Part of a small language model's weights.
Size: width 384, 3 heads of 128, vocabulary 32000.
Each number is 500 + 50 x the weight over its row's rms, rounded and kept within 0 to 999. Layers, rows and columns count from 0. Numbers have three digits each. The size before them is the row's rms in percent of the matrix's.

# up: layer 3 MLP up, 1024x384, rms 0.0876, rows 143-177, columns 0-127
# down: layer 3 MLP down (transposed), 1024x384, rms 0.0966, rows 143-177, columns 0-127
# gate: layer 3 MLP gate, 1024x384, rms 0.0898, rows 144-178, columns 0-127
up143 106:424556502440502427448506451424505495479576499516440555425537518585457533478387465419482549472417417521584505529491509440468522497521381458546492534484507512447431549481526473497474474473514545562535449500517518513438527514575467537578467541526465575547451560430542390527585477464560489489511505440523525420480547529472454403482604501533503433478465503410515477606476537453490524547401
down143 103:507486537500522442433446538470481600588540507537563449496500526485488506484453522508412462436412481424452522535508573403631426511530482475516436549560593505471532444468454542551502449594524489587445436504465500468544519471449526486545479449534422429534458542558415471604475529473506512409486526468570462550452478518548412490573492526555571493538522536534463555569479455425629506510545
gate144 092:549474489569569402534501504515531503484497517462517446562544409477512533490503514495528458463527472559556568451448527479517464504543546483501545425521444585472524444501556514442540462570511527503498454591506522452472503448513500460484407486452511523492412543484507530522511411429359486389561496510438476518475493528532548556597478552508479488494467503544488529535473443551427535516431
up144 094:467527506631585450573437515511513480516474393529488405505539426463535496515480526500509417538419485518492482462482482430612471449490611402546602422551450582472533492467586549522493586438510560470509536502533547571518534517525453479459511491419551491400435446472435584475555436446365515469487552480405495526451480534484524459544462488499459450468546507533404551572585470609363484424521
down144 097:404482536467515484511373573466588512442461450562476466548504534573544546507402514431481493490445628593538499483512524460603430577516489419531464463482487521502501457505504567502539566547507524571470541469563434522506489487512545459472513483469581467458493434476594511477480445462435517474520569443482488513434543555479577486537410574525441464485532387445372447493520547491510496454432
gate145 085:571506474494435523502470580498551583459551426494490463489524551546410516524467510430576519485499418486583553521534454590479575408563579590503594528461533453473486571513574448469443498555535419468496495592510486503461525599469393496527435400538494584550427522514594512520437500541468510430335503578469556559555465446532476578524455491498500415475546466504473468444479390521531483466488
up145 084:380488501514521397527558462506457450471505568475589547433534470457551503490550527565446479507494555573428452443486555459549482694489512433589404482485484496574479447466445543543553479442478556518527485449528530565556448425582626568481537516508470466523532502484494475457502516443525477522586514512547495525524522491494483421435510506548487554537445600407486504504549604543483517550528
down145 095:394486516515521476475465441487422479561496559563574521563539498454554427456468426452515488518499566559483551548591549426553494520434480513498447446424524576404537426509428472544489482454454487559525504478434530547533490513481625531542481516488513415464527524479417466562464483496525507583578482453517494474455497557526585571385578418427502589541519586557523491517500477442542492491499
gate146 102:440551471504419462558614466479531455492505475494489560428389556565559413513468531472391485481461428481510416507537566434491499511472524542626537464510445441523565544489529527510522432569576516489435466519415449492507556571543561561449542470487487500414431469516452547530486451492479500535538504543422491539426498517536501420474503418540542494400484476456589404556600518528545548533483
up146 091:471635561469449555493470432507586537512495517385491493518501420516478471572457534510465508457593471519480375479529555424489506475544550473457502429602410467421512549488520505507430480559497567552513604475527436495498383514501496384549519489546413592502487480464484541601480540480485452433515479505538455531502437510387523524550548442459467478587477574534488443568553526489535554515487
down146 100:580481547557534489531551598547569479519452492553540475511496583507553571433456531499439502495496537434564429472570515465479473471538534440445420466572526479500587394419495473559462558498577521421440572436524514503473574529376498510528458528500591569459579463520550484574510477437566464528447536557482445385575505410453494412459552546494497601419540467423382505490458533435487519567542
gate147 093:455525486548614525445472550489522511542554487565561505523443534491442436508557491501461480483537548461472523461532490484418510484465547474464467466430551467562601390520469400479521433515459511496483573551535475490625447466529449552490480490468497460518471389487541413417496577578510479464516525536453423562441485418514507481549522509502540515485522464498572507550486469527591500405493
up147 096:518544522534599548503412520492482541525455536527584554569494452441522426474538551499562448577416489455524518479472537546430431554492568536530490432549543549564583457524563484468479538588482515520496556487525382499578371539576537578528465488407497504551425518510562486467534526475553549433570494529413475529557450510504562439393570480445525497462471501584504497458455539527460540559525
down147 093:602494505442532525352421518374467527534484465546560438596394582528479400443522466544530520581472499378447513537432504494482462649432455486552505452587533513519520446518468504381507482493444474441471439538525496441521468546502482564424378516463392415565460549480575372529479543548583497481545473483518509489468489455532508495482495495523577447444435460455476469506549461516445505628529
gate148 101:477515583539495557450421531499484509404499482520555525483535493548484498459481438493507610529479528442588535513523517501439419560580553512455432414442441452588548373555469509499540466528562467531468490423580533476456565557470503455457576548465607543606553563472513601490536571522382517485535564498547535485494552545561469446466590593501428474493582578473472541486447418506573582440542
up148 103:554476561550465506525436504543503500542504525475513517552524537510550490503446481541500439464433453552512419560571526468504508528479454505520473470483508544504504526459470585510449455578536486523449484529466436490420541561533528451551467554497680479574526527427460599598372499556366529524469433450521574396377416573554435460518460420554428488500544534415470533414493511496484545480440
down148 101:386597526418456526539408549490463493486608526538498485511448556511404453517490477497505550474478461523509456433523393483542456406587562557507428569512524483459484469514462448474506492606568404460523595441550443541561512615492489538522459473485423529459521491602569479636523509461476401489466565536426405543479463472524509485560523489513571497531429474419583448537431528584502477529633
gate149 105:462581400474497550465495562490507502576555431371507487412562452461472568519537516522458476524562535522467552517473499429522436589489532490570501439552500432445553568473530442510466473510401534517461561596530621427444453488559476436529610466439526510524492585554388500486525488428538337456512500573576486551485476564474481578574566450494493440504489597387480499453530593493499511406479
up149 101:487570474440537505498465454492521519421492574527584465527440482513469500576512546575467473430575500574473530502560507469566525526446456468546525481553435554459529425415544498593477492490545498467607538484508544453496518540523431584504585553553513530460512420491510534475547540572463515495545459457442474518470558489545480520573457512470489480529502396538582449579510436583491474494523
down149 102:455461438534521510498508543606549438504526579528463524562497495586521564480512510603450516554460566430498548455522482526572508576435461601432560602544499515480491480495487481586514438513518520440499534587419505549474565399434611531600503504532442526405494419508505412486496518533541466452501520532433476567463475476472501520526549466486458529527468484451480460467616485528446508499545
gate150 093:442434493454522433609548495405503525602558425447595531465480502518493440543523557464509374523522529530512582519519520409431502518476452484422441474524532438492530454500498474458517491450540526469578535397538447517497378489497458493491475514581498425496434413477384470495376547440429426466451519550569545570550521488548557437553523490556557576549546586431505438466500531553467534518525
up150 097:559615528567479521448439550523428439436443480540419483521535489436415605524538399479541498513479488498533396511507488639585585451468580476574501462417484564507441525533525555507517463489553441538494390515504585556533576575482447492557465488461538515534582502551550512421547453509522540521558376506443426444473399533460407580401530541440449484465484418458450580484525418463471522453497
down150 094:446539509423549442482567538461422611511585521475398478451534529510491590472562485439479423565532433584434447584506504549631559515516499476583515548534432592504538455528571536471509504536542458463436420502575550505474497508494409447534473498502486484583500508420496587509572523505525508599435394523635419379470502498494508475451477579429490453480527367520492501478579456576515478421470
gate151 095:422516589609447469517451445408554467482442562525508469496508381555470581459539542464541457482504436511483502534544526441540489520490466458523536508590475472490556470440511499450456491522532487467453541347501604538413509432504478491491524462529531436525455496441435456563445511512482433488527489422467441572452424412527485544536474452600425617495569505464504505464467561591434543450434
up151 105:528466459387554492478534609574450462520567482456551462419481635416526449503489430451445501578468549522552532460438465502544525495479536433463458521444500515524370594533481510567542487440494483587470459567515364477577478538456537550494525542496473551440570470543553560442507484475504525485440508578508520493599566541476545485381530509411521339513424476531472538581529518439580480518544
down151 100:540486471410549442467451482503468479516444480524455524560535548617534563445447442451483490470522550470504429522480478487418560572496457476492440466414569590488521505405439488524448445490525543567432481549457459534475530425441425484523607612489497528499536459554558504556437545537474497474575419604501535466539518575495525517504531543456519488524486475520466460550553395511489481494526
gate152 107:516632548460506424489467528520503495540472511496477457601542484513462571438550476435549437492455466463474443472402546536559468518475427365539520562583448483490514437440511435569548464477354576439431490520474474474446481423454457452486485577603406501428433452462564396473525430541445543524561516457448510525479474432556537562484524437478492522500489529533526507416518436547459624606475
up152 109:505521476550532511511492504529473534499510546565461587448561542580488575441505493553542561576529471464445552487477447422502482459553527529454493522399484536514599566517348508379504494590543507521599461493501506504534543486479542517410529414444544430512523493517423468527540519382532529476410515429508508457486474439532528464586568498612404549528585497501438470590461531480422431474487
down152 104:548442461446436405398480587469554555500521540558529455407509418514505472526434402579464517574506478440448441503496478477534546560498467417515510417501569491403500544488366576503515460510566437535495509446537508496529493484454535529571496496599538469528386427622517499472361508481447522454473545428467522573492382551549541575467570515488363485463532530464461450540526487478479484552502
gate153 099:466511479497395450545553508554415461572471565517543462455495547539439623558475509459509573498489580448515494512521517511526506477502582505537440512528480507447485524473531367502412546418509528533621549447485508576472517485481567510513525526507455514437437512444462496498454516573359468495449555598418495571428474536489476558575492460641533440531554589477501506454576507485553537487555
up153 102:541486506531411545546506509567461496493622479609497482480497425503520550491515470551484538559518529516513454446420544492418486396475601537509397506452558524372585488583436405419575578416479513462597522547540495545573588545487521444479553512571457542512481476538483567496494518546520440592462512390476496524532453568422527458526499503590496499516535549568516415563444528510490449519595
down153 097:521455513447530498560514543534478448508509518476400386452471469487426481507489515579507518462542499453519479524366551509462573498497472594564497568471508516553425493469488529551557610560507446419498544601498580531486589460541460430488517487527392575551531489458445526486506466460550509575505475500607476449566471562548549410522494547430487505469555481632530576466526498501530557492546
gate154 099:524521437515461476504553535500499474446528505425617554627560510466414471526508492429498498512470539482531556487591453502524535521512457442585464477529573502518533525505418339492430484514534497500484427508584452454432516523461455423496574551540479468471488461469527470524560501562562506490461528628498510568514532529525467467478545450461470509603466471457516586462436560538419499458387
up154 100:550548460516549497598453534460399534459540519473470530544499527527459481513535433477554579517474590515551502578576517460471503519489509498522524401479495453469483528509488457488478486453480461499464540508559523440501511499583501430548603578438487485510510526454507485501458447487473495456414483537557559502546500495463425531495597486521506535557574437422631486440493470487337521360499
down154 101:548501513478561344467491478547394468526549476385432492452533589518418442559502457531491539524530522531529563414591474487479540479615518424522513560489550423480555509530474471557546452486533439546472557588557486387427435413491577416562511587471443454452524574493588454412441431546480469562506510509623493491608569552489430492469494459476513523544473496477568457525516544454468479431461
gate155 105:509424498483543427570630561394488561476583501514459523518465481427558485509566509527528515506503443474563497563484492477533454568489586579432512481525537386536487476448563505519489465609434542453539381477508499428516488525475522528570435516452426477434544396547555584508562503518472516471538407512571491511479498510490439532503485536513519575616503450472475570446534481506529489482531
up155 102:501393473488528377505544499496553549568472579591472501461466531538508449536511378506517452527470484570505505498495513429565505553466519501442453467432573443509550482501498549518470546456492525542458443622527555409485480543516556608416451428461439530547469433508437576447563563431501619483521487510517509455483598479522450474451452487581481597514495528471427526539526447496540535504495
down155 101:439498563444495504506433587534499463496466533539496546505520536471531645547533417498432454536477591492542415481464430553445481453597539500375545511481491460528548423529520508484426592471442518533588514405563478454482583537479532480494489481525476520515414496479489588481516514451439420545518509513564459454477466499511560435535478522449441497412533473537589468509523517534457381434503
gate156 093:527543374473523518545475512475517489518587548447483571600498447396444444558414480492455540440472500595498441506480533538521456480478411487453436471428565558420508508367610542493520559525501459436401534481461478579476479475348481549504480502522563478367537451438449552559492363537474477556486566440489465492469509446493461475527508516495487520528582525537540551582537506568489459502392
up156 079:503476610506493460385503526451506511480400518344563469497500543482517454569455586500546475548424526467518594497540496559567467569515556572490554519533450442519453434487503477529525393488592505515471554476516476543596532357571483473382469458499438540456499487585510561490506526571472608477461555499528543530509520540481485513600542445488448527376514514487357473519462517461514627474503
down156 098:502509402522430499500502504534457458439561574539460460578564503427441616449454448477397484494447558524510385521479507438511500381459429411406436460463529577501560549443486527606512546503503466415452490522484377565374486489422604459582527512479509498470554505493625528559463547462471466600531531520491477470542484461500425437418465518520413511532440512525566549454434433560480512611441
gate157 101:505487482460565491487478482512545505566491516379469459476448568430482489495489522527473408473525450514458477590454451405484468443537567519405566514500602479477545500587487503476555524559482472560519489420452450517540517525432412563473476440451505542652534440481533531538584478517426470447475505418419507474452540466585426527521520427521434510506507512480498528436555476515455471589440
up157 103:475498496464472524583417485529469562567479459568393507478568451501553546501560493460493611484398589485510496498513493423494466596500389525438429488423524529550441521597545517554557524506518489593612501556570530475557568497498558464524495551468476508444567583491527445551411467498496540493513408506421473471574532557493546420541569535453609572612483528434567569521583483522515575484568
down157 105:526485521568628507412451544506601554499450533432526526453587492510515594504507478525470484462508529491452507510525498463484547593490417453506584490427378495609521502459467494416495386426492499481563484466449466486504559441588504443469515583396533526584491540506469381422468473446555531469570618414547587438512489546490476488469486545441458436493530415498584499427452478485569529521535
gate158 101:427552506454498546394539406428499429444569492453555521506490513537493549513547502477601553548489487533567457483545552401553521540469449534509444546474536451484512484510433550529434517542506525518518565522526571576487442519580517512480500525542530546559502411523575557546565516461494429513617521590501453426480523501475558504479498503468514440551488399472573463494503548560493508582476
up158 106:451557529549493560371461490406487412436553448526547523486433504471503473523421555412552658462523499600540448549480542457492469550443479545545389525482554439589498444476622538583427541496471500551415563571525587620509482512529527486485461529560477541456505456487568664580529488474554438559531600487485509473456564452500507477498473434557498490534477494547609456521472526556580524499512
down158 097:461424548497459453451502602454490427507464510425452466472424518592458373470529541483492480529483422458496415480584552511500466423489545414589525523471571518431584456504472595539514474564571515501459588535460543472501459516488467515470493472584502418498476463410502531499522338493477434627513480434460489461585565506488537408496420443430517492533535510530525523475489506519468508541509
gate159 095:445549472483478542405489469484504490486501565534473575519496507510560473490526501468425471430471500535531430498432560492518504546492472499576443581499493445530506548434449487518502482399582577496554536458476503464490529446534449464544422501456565505536515477555515466549472530462491497469404617514557464538538487432554560552521466438550552467544517440549564352506473392567477559504474
up159 097:522476440487518501460555507425477487472485482477433445484572540487485532448413530507560490515502467529533547467509471489478422487561523508455521515551513526508510475470511576486497525537458507485474464536539455471444630589478495501366472451564370479427446456468476507490540442487586523483505420528467515521508441468496504496500404498371484582517454496510428582561462545395545423511470
down159 094:565436490516539496538557508498511517506528509474483437427489534570452477553539609561457477479435405447560489401457526509452554454522454453507472598524466508578521491481552494536497433488468448574462462465557537346459562545509461510402519496472425600501516513496502545356542477514509535548525471496449414457432511533419453485519553476535387529519469461389520493482541488468528438559581
gate160 105:493456574484549450439462537532506516564503422589540447485558545532512504524516560446513548396514484397421512510485491529471540489458465346494468580451391510495519443548498409434555465456468461515499613474418508491522534541531452492514511444481447561515571460521484420490488479514488483416444546456445483416409577510444450434452574540511594565404528523523447403523549494537531516507472
up160 110:443469485522488392453496528474474499453496476447495438470458420541502475470508488545533519480515433514496517488474538541540515430435463575410480523461493467557532414550492541488565519609423431478518544487505525431495559551512488508536554506433524537453412483550515455408512445506510471480553477472471489524419442452473565484497471487568389472489593474495483574457530470502561476541478
down160 104:482512550501525469525434508499523514514542551518468590481576515489535472446540544470458410508478504486449506526533457529537456465462558460608425523478517534456500474458541532519491479402516566603466457512420531477556523503581483524453529511537379524444460467485495568513483511514513571431490541566561478518414470445488516592486460443539486461593502468563490502500544441507542437417524
gate161 094:553598459489520501410485572441494452509422542534502448503546518554449492495501466440551482536456541517559467503491500505505446384532500525529514478524531513466499507446515519430523555457337600402427453510470487473453412504385571425475493599455577478411471398482517468600465449541479466503510543558471465460506446599452421551508455478469511487408492520535528471505436518504556564513476
up161 093:546448479415494512420544555494527521565457584447520501584527507591522517436520598484382530511479603512509486470586557544477466450388529518523589437596542535474483443558449474487413496496456507436532526546389553443456460542530508463516583478512527478436398481415584496518472525484511552446428518481452616445495524553513504480549474404610475458517432463435544473465475485561550460548436
down161 100:511589451456505432383478506470506492456474547591458392600539534489530489558507492409564530527548478508625477417499538558556428455546454526543592415464477481532541472499436589490567567494532509468514483504358469479495451584378491533402497562586475538486521496472480476478513499526557437437439589527478474443380499573534467520479434399469364529489485499494517459510502522452479501518462
gate162 104:570488527441493551519423476411581485466477531564582549582464492461448514503498461560597570512468425424540475478579462483462623551554514519494530438484486456435577481515465551485527551459533547472537465505433483478590490525505466521529548519526465535481545542603490547499554467494513412508521481514522385548410564473477525451434424526491504483538457398428502558480491576437571483489507
up162 100:423433431486458467532545378541560397458445548566538496523500446585526544513454517528566355533525488549524464605610549469542521415495495442565487500490481560482520509460424550480486586502560553538469502551454545488467484502531447464442503430561486494625537431564414470488616512515543488490527473488493502534482537484538489502528467501548388533541507493421438497493523486412552484482526
down162 095:526450518543387389542517448559584489374482542535458522550476524524498484464522472425440401498400525497494538487468445494538479393486480458445529477566442574468469552390502582502600527508545611479487587503433447514536474519513492527482417477569623460512497478437486421474437509484466499575516531530532449464584503545576473472553474510538498522529518467572467575513559533556462481519503
gate163 096:396436444522639416467508459436461503509489504489491436445490399492434537536490561449475475437547441473567490393452502493477507452513433483506502528452458555561546508428457530474496526496511445411579509536517364514481581495411526484575482473484511469477487519529413424457546477506503503572455525490565531548513569351537472552462465462493557525519481509502540577537470481541503608530518
up163 090:541449565461351514507599531451444480483518504462479524474542383567532469543514470508492523452503494534430528593489431489511505505481497564480526540518492450512420463407572495499470427501396427584519484553505635544535500529469500561440560500523570444480563505448482502467485505509550538488479612508416486486604538634473520475522589472518537574484539399517441574530539524445458469482501
down163 097:453482461474600446337435544464530513422454572523469454464546516436542585514554492488587531553457427513445538438566563556392519457493472559477490520480473474485521522539500518514535489522506465446582530535501458508538545511539406529452538423527473509561523480411456538490474514487529447503464509454467523532508534497435447479447510431524526563495502511456501499409449509510495522454555
gate164 099:476467544434503510482503387472453527427493453539518548504540487594546423559496511459567530509531490508526465479467452525425465575456312469564513499547614522464601505562509511490394572492539570447519534559535530537494503511582513407381470512507537463582541481589486533528504440577521509517561600563557571480412501498521481554532491534500499521366546487470452536492544501546523456524503
up164 094:440498405444578526467538444483575465510476500549443524495549491464517490458407495496465481532549618495467618535462558521477499474409547551508456541577416441504543484533499512499614475534422486505457438523476552437525521564508489470484485581479579426497496497513468568556583485487524494481547466513585515519451456623536532451440473564551569606546522541424510445564532481554483495455553
down164 096:469607542507463511444475593458532532476380462448472354556454460437487500495482484532465494556513545500523423571524433518490504508434445624481501477466492478518613536473581465527498567496463485540631470385468531463504489483510431527527523483382455513503414577531533407553567499459389461444496539530505470582439447487511477570517511541512484508501559542459449497494518473415509501554542
gate165 096:387422481494448521510465474532405502561451423474485529445587517465584647515433464525460462486642453459499478527592464461516643434487507542435512499508421510493547481573519515638539510505517555508527478393569524570496461503547566560526439513523468618575507534508549438554562542422473469560389499572434519497613510541440456491538474480620501539482490367553468456554541512492493540476372
up165 096:617505515594485454475553455456540435481539562420492482578405528519486489461545458525522511454407590526472476484473525519496371545483451477508455503512513550476490516391451462420433515480491417451456494667408455447505604531456475457451496474514508435472490493425467543472495482585591534394554555509548512479367466414523516532455520555427533476510519571464505556461426512481520389488564
down165 097:493565525488522491510536559479441540504466434535475537474522554538546545503471463472533480553532459398528470411596410432580451553518490508517347496556486567490440567584481593546436515502500533472586582451566547532465467480564506518442523512554486542534466569455454396596462552474532434512514488558499566454509519596443602503523537570540547536497465543544532453560494556504569509536558
gate166 087:483486527464548520472510535489519559580558532459581533422522481418443503464386512463548486533515556588475505519458543525474479523532420527550509498500449475586510513576609511485530541481537474442477544577474511491595453546595542463535582504424449410508505392427490458517577551535524452455490422486519393478542435550488499485430512458539565440473409468411427529559487506504520431473493
up166 087:585513453526466497452566483497596520485510492544383509413458524566481525464619521517537515495538481490506460438444480540466448500540497550443463404472473473473354546380433504475433458536481402522493412442454512489570448510453484525521547498594493529495406503453581560500476462446410488549447541537466485508590626440531459550535393549481483532427511424504574458386439555552478547469538
down166 091:527428479551467477471540501408447449559498522460448469579437556462444492524582461496484463491507477469466434392556496478490475489477439493500444473442499548485446451479504449537562484498489552474472454380507497460538463544401431516491523395574505629569519533547537568564493452435463568475520483572463515490447577420504521520480458449459447550555479587591600497551537530462495592519488
gate167 108:467462384513516511545473471532555486478506517612489550577529560436558607522529405527539514555505466518523482491466398517558550584525333426517540560543540612515558538508421547474526548552456530493508556545530482457527410446492458585472489519458625464468467565638502479515593477571487587490536473471491497431381494537560504552427479434505484478485463586508449434539518497504433452506514
up167 096:580433463509422532516513512649493542499475488482467490503640547418491575450507537531592486512452522526511594479548527559534501465499570545451555554582530435484450549455492476625525483528476357495554478524385427524595424475513501537526555451518472543455483567435575628458547580514596525429497479493471554508436542431515473465483504464467430472480526609506494412521522496460539403547553
down167 105:544453529563564542436630452539403469510418517478487472486426449618468469520509465516458514445428431522500401463525572468510519508386565410593482577406444425531561457494473519471463521435543520532524616496535485520503569438528437500439503531530538511479462490517529495497476464461599489476485527500434453512517552508497537457531421451510590415559563572474554421555459550557573495497512
gate168 100:509426521493436575503569484452521548502479579540497488523543583486527512478504467520559543421520503441480548481465436610496459504551572492514598543482462531488479500559437497453460533547499498552501524442558456587548577450510485496466482522508455451501469559466472521562557502527443504430464511409487482500494605506556504501394549530516567545475487453513443500547471566466563514560585
up168 098:403536512479538494513479502551435481546581409475451520520464561488637510584522496503411522568369448498527550451500474424429557506479414463491494470479556521489548503505412505511468483562514453569536528451532466478422456418548418436514465462512497529472493480480444423444567534496557484534449482535443588470428427453421507486524510468517429473496487457489495531447441500536476486505435
down168 102:474513520474490542548534514481510524541511525496531505501498494550415446456522442518513464567485587530568565479453553494552492494525436381553497536580518529421561506519484446541477430537397401514530542428520585516457600418483518515459584470585572553395440486557473421464474453541538460538460505497523458517560456561530585523553497527478433578448491475611507481598444429604580526525520
gate169 110:544554474446524563511524603493490517471460529537526486523518509475412561508467526484508543493466501410436561572481551438469423545524479554460549446475539443504446460506552548391512513574474510494492533513531482383468545435472545518517484433552645482522561508520422519483467517495478516481389542467515602481477468429576465485551604492552518442518540522464508453613518473515359478532561
up169 112:417441472513534507496592440539477514497475495474518579387545534489524473531529464465445436518558485594469521530529426452485482503605474503561456565475478572507525499492564534505535572493542430505452484542415484523506423554516589502516528428525456509485520504586556523481529538573474548569596485525530538586553506616417612486405483449526546516542502460488530555421479474498628581509497
down169 110:574433583494484474535466417560503480535595381566363533430499467526503558545564517550495394542512389495522484468517465475369474528472548480567503459551481544498441468481565546502511456523540496481551521467498481508494532566583497494517494502444424497569577559529518535505476567560520467531518473477585433443488480532489452493556533435487421600596465554519428430444566496504438472434430
gate170 094:528603508474441414596488486459394517478527564469585526513509578527511481509486459467488537552612416449435586607530514535486466463518599513511446503430602444530488514515572514526575553509424508509520552528520533485372555508413475479501472582520475500461415522502586496458492609482498514445555558429513495551600437523494412542509595506511520548432462527490518491401402518551505496485492
up170 101:558463498534426590404488558509587455450560529533447448492590444432558553557484554625489543465426403504534494534463486544477468614473499471531547469542535573557486438553513505467349532588602560601495541456545444505594476542531526411478466380405515528482513562536529535550421465426505497505520509482431594476468526495519394540458464486473494430539524548571484520465543507477551465387490
down170 099:545496498482409536409480403572492399547516471658569532561481420583559584454477515563465592443527628545459420525550596562493570566429497479562502587523501530565507442477505452502467514501510479560473479507482522468477506453522486524553507463456527418453569453506480525538448503530470431493547525478506525548503464474476469459532516551540434551513583555559539501494488489418560453493418
gate171 097:524537499434514584525564530432570562552470433523604525558403523453541473516478436460473471546542449462514559358555442569442560456480519512499452517442523491508558540517464454519566545450499541491564569468540473589517483438527448436445588493562468517492387505508525507533529474460502544460487547495411592557527548578537463568495573482481598518522486422537526470509494428426475543515516
up171 101:592504562450499535462480502566526453564566512459436459489513501503450530516547533416555440499510417500439540486464498542420521471525482554478529391510523535502539540527586471541473530617497455559495476464511627590531524514509496522464556522457486518434498503511578513444396445382556541500430438440508484476541383532513554577502432513505511562423551495534588399495551414501577527462448
down171 101:465509473512547545467465556504543501509575537575407501595545487480491419394444531584508556565486482530484486577422533614475463509564471558506397520554558604549482466600456531590570522424468491538500458618494440501552517608491442431458541456576492562493532437477571482476519470479496481440524497458512520592470515530465400582368458509500511464487482540587506497470519475458526510437546
gate172 094:531487553490474456565463526493462512439424555523406550561470452468551492482484560528574480559474450549517474512532543559487521481545523526416467504543520447520473423458420461565512479557487526482585583399505565413467486546504567524529493464523472485464529516445445567458390508538533499469457438602474616532543513475411475560555405515502438528534565601458474546450531440505431486524462
up172 097:450503500450448490489494529556495534503475501534481539514509505521435521538485499443482556460452522462338501500511386468520423635550468522502486495507585606472455540550556490535550494490596543553495524549490481514551490454463476478476406518511555389520548583421522521466462479539572424543415525647589477604477580465442552542539534495484506546614486525586496434527482463568465446476490
down172 095:585604484567411483438416558466501496363473545461528483496544531508487497549558472465548525588460615524526590566462461582437473505463602475475479457618432533537502522482526542577472430423556522442526541544591448372474553541485498565592514456486508435492459469532519448480498455636495459450526470458536516551411505497551545481432478534538515414540462561531473505474466417449469436513455
gate173 103:401526402505523508442441451486570550470586664462475513563587531533511425405438503445557483523524577478521566531482479488457506512454472549442510442452537465500522418489469454551490398530510464478501539447462483504525561505513498510500558508444513515491457507543460469498582426488558459446528492505675586513512474548621534503367488566598571501544469534521484438563499581487484518430501
up173 097:563514594504482469484563534532456401520472553513522507509505451526545511527565568449520475495485611502551462539504530512542562561502589435560437463594512519496536527599497440492511439573546432467475475480554406454512386504508597477427518515555504464446411430544463585613454483497485516453474466466297420585556543521487568473505529538498495473520512446446578469451534552460508446535506
down173 099:566519504433480449402511444437537511625545471493484480451457472417562479548547553571374476481479472503550438513623496444497568492514454490508442567513454507479556489446487561603491462512493513550579518476568457470416506447480557502484571444612422462571487526444508508527489580450489539527432480506554546491433492485507523487412470415480465492484545403471500500463477495466512561549552
gate174 106:605470468477463499429573560547491432515582573531592509497495444422524453500532521500447507519614507599379568424484425440480602514491533460457517528543461515420485477467394472435429453533532534512518437522437455418475474531596459426498499529584512444516505439565562499416542517597548350456435507499567468522535537403534387577477442519558529456430555476517490508557550498437579405504517
up174 110:457533469422530439517394478445441512447413490533447475490459538545487516468467536526459569524413523567552531556550491499453493421521519518480489525491586489551471512574555461549494535460501429513434493428473524526472535468525575442557523408464453488463493520403502507549421495506512531465559482485449549457472544560402590425534589393472478561525400570426431480486513488508473615505506
down174 103:483590559524514561461435481501503484529514493588582384541484453429536570547520562576576414537504525528497502510520488423498440472435442478449438499563410437510448573481492622545431596471461426484464504575431453460571494563487577581560529570471526545539490467434509491396471524541513527503440447548560477386609523552442588516539527429452530512564488555503481615506460422389484508448503
gate175 096:468524540505509510501476529561533456544506402635440550643585521559469553587443474437593537519537452464453527502521483434475481565585473567519438460429496535504439489469464538602426591491538444586452457407498429674483566465457460488475563483467418597492501528487529432534540589483472462604529502533557536529414502465591530552446468379488579483515409539480516512437525477469573529496435
up175 090:453475534486455547526518481449480563496417518521530471473452485574507419571516537493428539523454525587536333443527483541512493484443508502483497494450542514491495537515580436447597439510549534501629509495512525352391543518565510552539462468517561351467444420505474361484508501557556585501561492519495495532487487540508435461533516409474614529493507509507504506488485564497423458497461
down175 085:500450490480585448551538428507485551567483548460473486419457417459488473479546622492495487439394499446559617513504589518535544523566542492515571401523485364558483422515548461509516544573544489449436626466520594389441478511444536465509489571471560406520488514482489474429500518574558485472507464469493495456548422529555440514493590469464457489462517473472438462545577614478412533588477
gate176 097:450580564479473417548407388550507488505535504427524485523461513536444505464521493421575388526498631518570524543555403540539604620485501452439600478462509423518532476516502459514540537564512561461472445544479425510478461482509361455529479471574484513426530484528424533550474605503480524549488480514502548514459562491496503461378500450475511512550482518493500487529458475523490505445520
up176 092:450494434468449548472497567569546588516530453500467496441512417428475520586528469486532479515521539478512509575470437466505426453505486544470446476436620534588523440485456590530541529438537432526511456538533438446450440489476521451590496493468578505535568536512561468450569542510499530514525482452497487475384513533580459493523486480479572495525492535427503395472527473553467502512513
down176 093:472538473536529464451515484536516498399598486545463572434518488547502502565433517530418506465449486479494434558463459544537544462549453615544561545487543558529457481518554529514528418596521462490549483464419468486517587458422518415507557538527538431509535405498589561432466480352607386394593514494447513484505424510502434507419521451555443523466459493544469499499524570539552423562540
gate177 101:553547465514540532481537395563565428493518428511515462500431540452528621522468568498537464496481477534525430614569479559550456509632440468491520492444515535466469508432468451452404494516543500483551471495486452503488555499420588531525501511538585463515538459502493475443394508617465533491479516565433466614532537439423498600469418447550603453477518550489554467529479509480463569594494
up177 102:439506544532577475533528479522620484523477487455556458525500467514529537560559588528599481500443482459501504511556507464523490443495486452530526408458519425515439475520452453426445435566550516459529540369501516470502533504604493552477479491458485468509464480454509406619562489505437666483439529556456530524517429438474477524533469528521456434462438576415566440474602607504504479539340
down177 102:520433440553491528500576454509533522473519512615499524576468547513546466487498495598571601485463522542512540565528505492446460497469455582435427434443492513534486439496434505551542506556445535510533575543417499505550492526491484551527512559492574466444487512472480513468534455466483520544560562585421483501442522459463436472565447458606471511522484507548515545528477564435502572513526
gate178 092:528496501473518486417489528525549523498481488483454504547496545469503499489586509507419556476517547461452604489608521555497508489551524543534524600455432486490517475489498469477450474465441517398436506504461526534522456470492563574518454581443439587452587416476477392509516469511522431462547548450530428435493514519377548561489497528439423593543373494574503431542483530539545483537480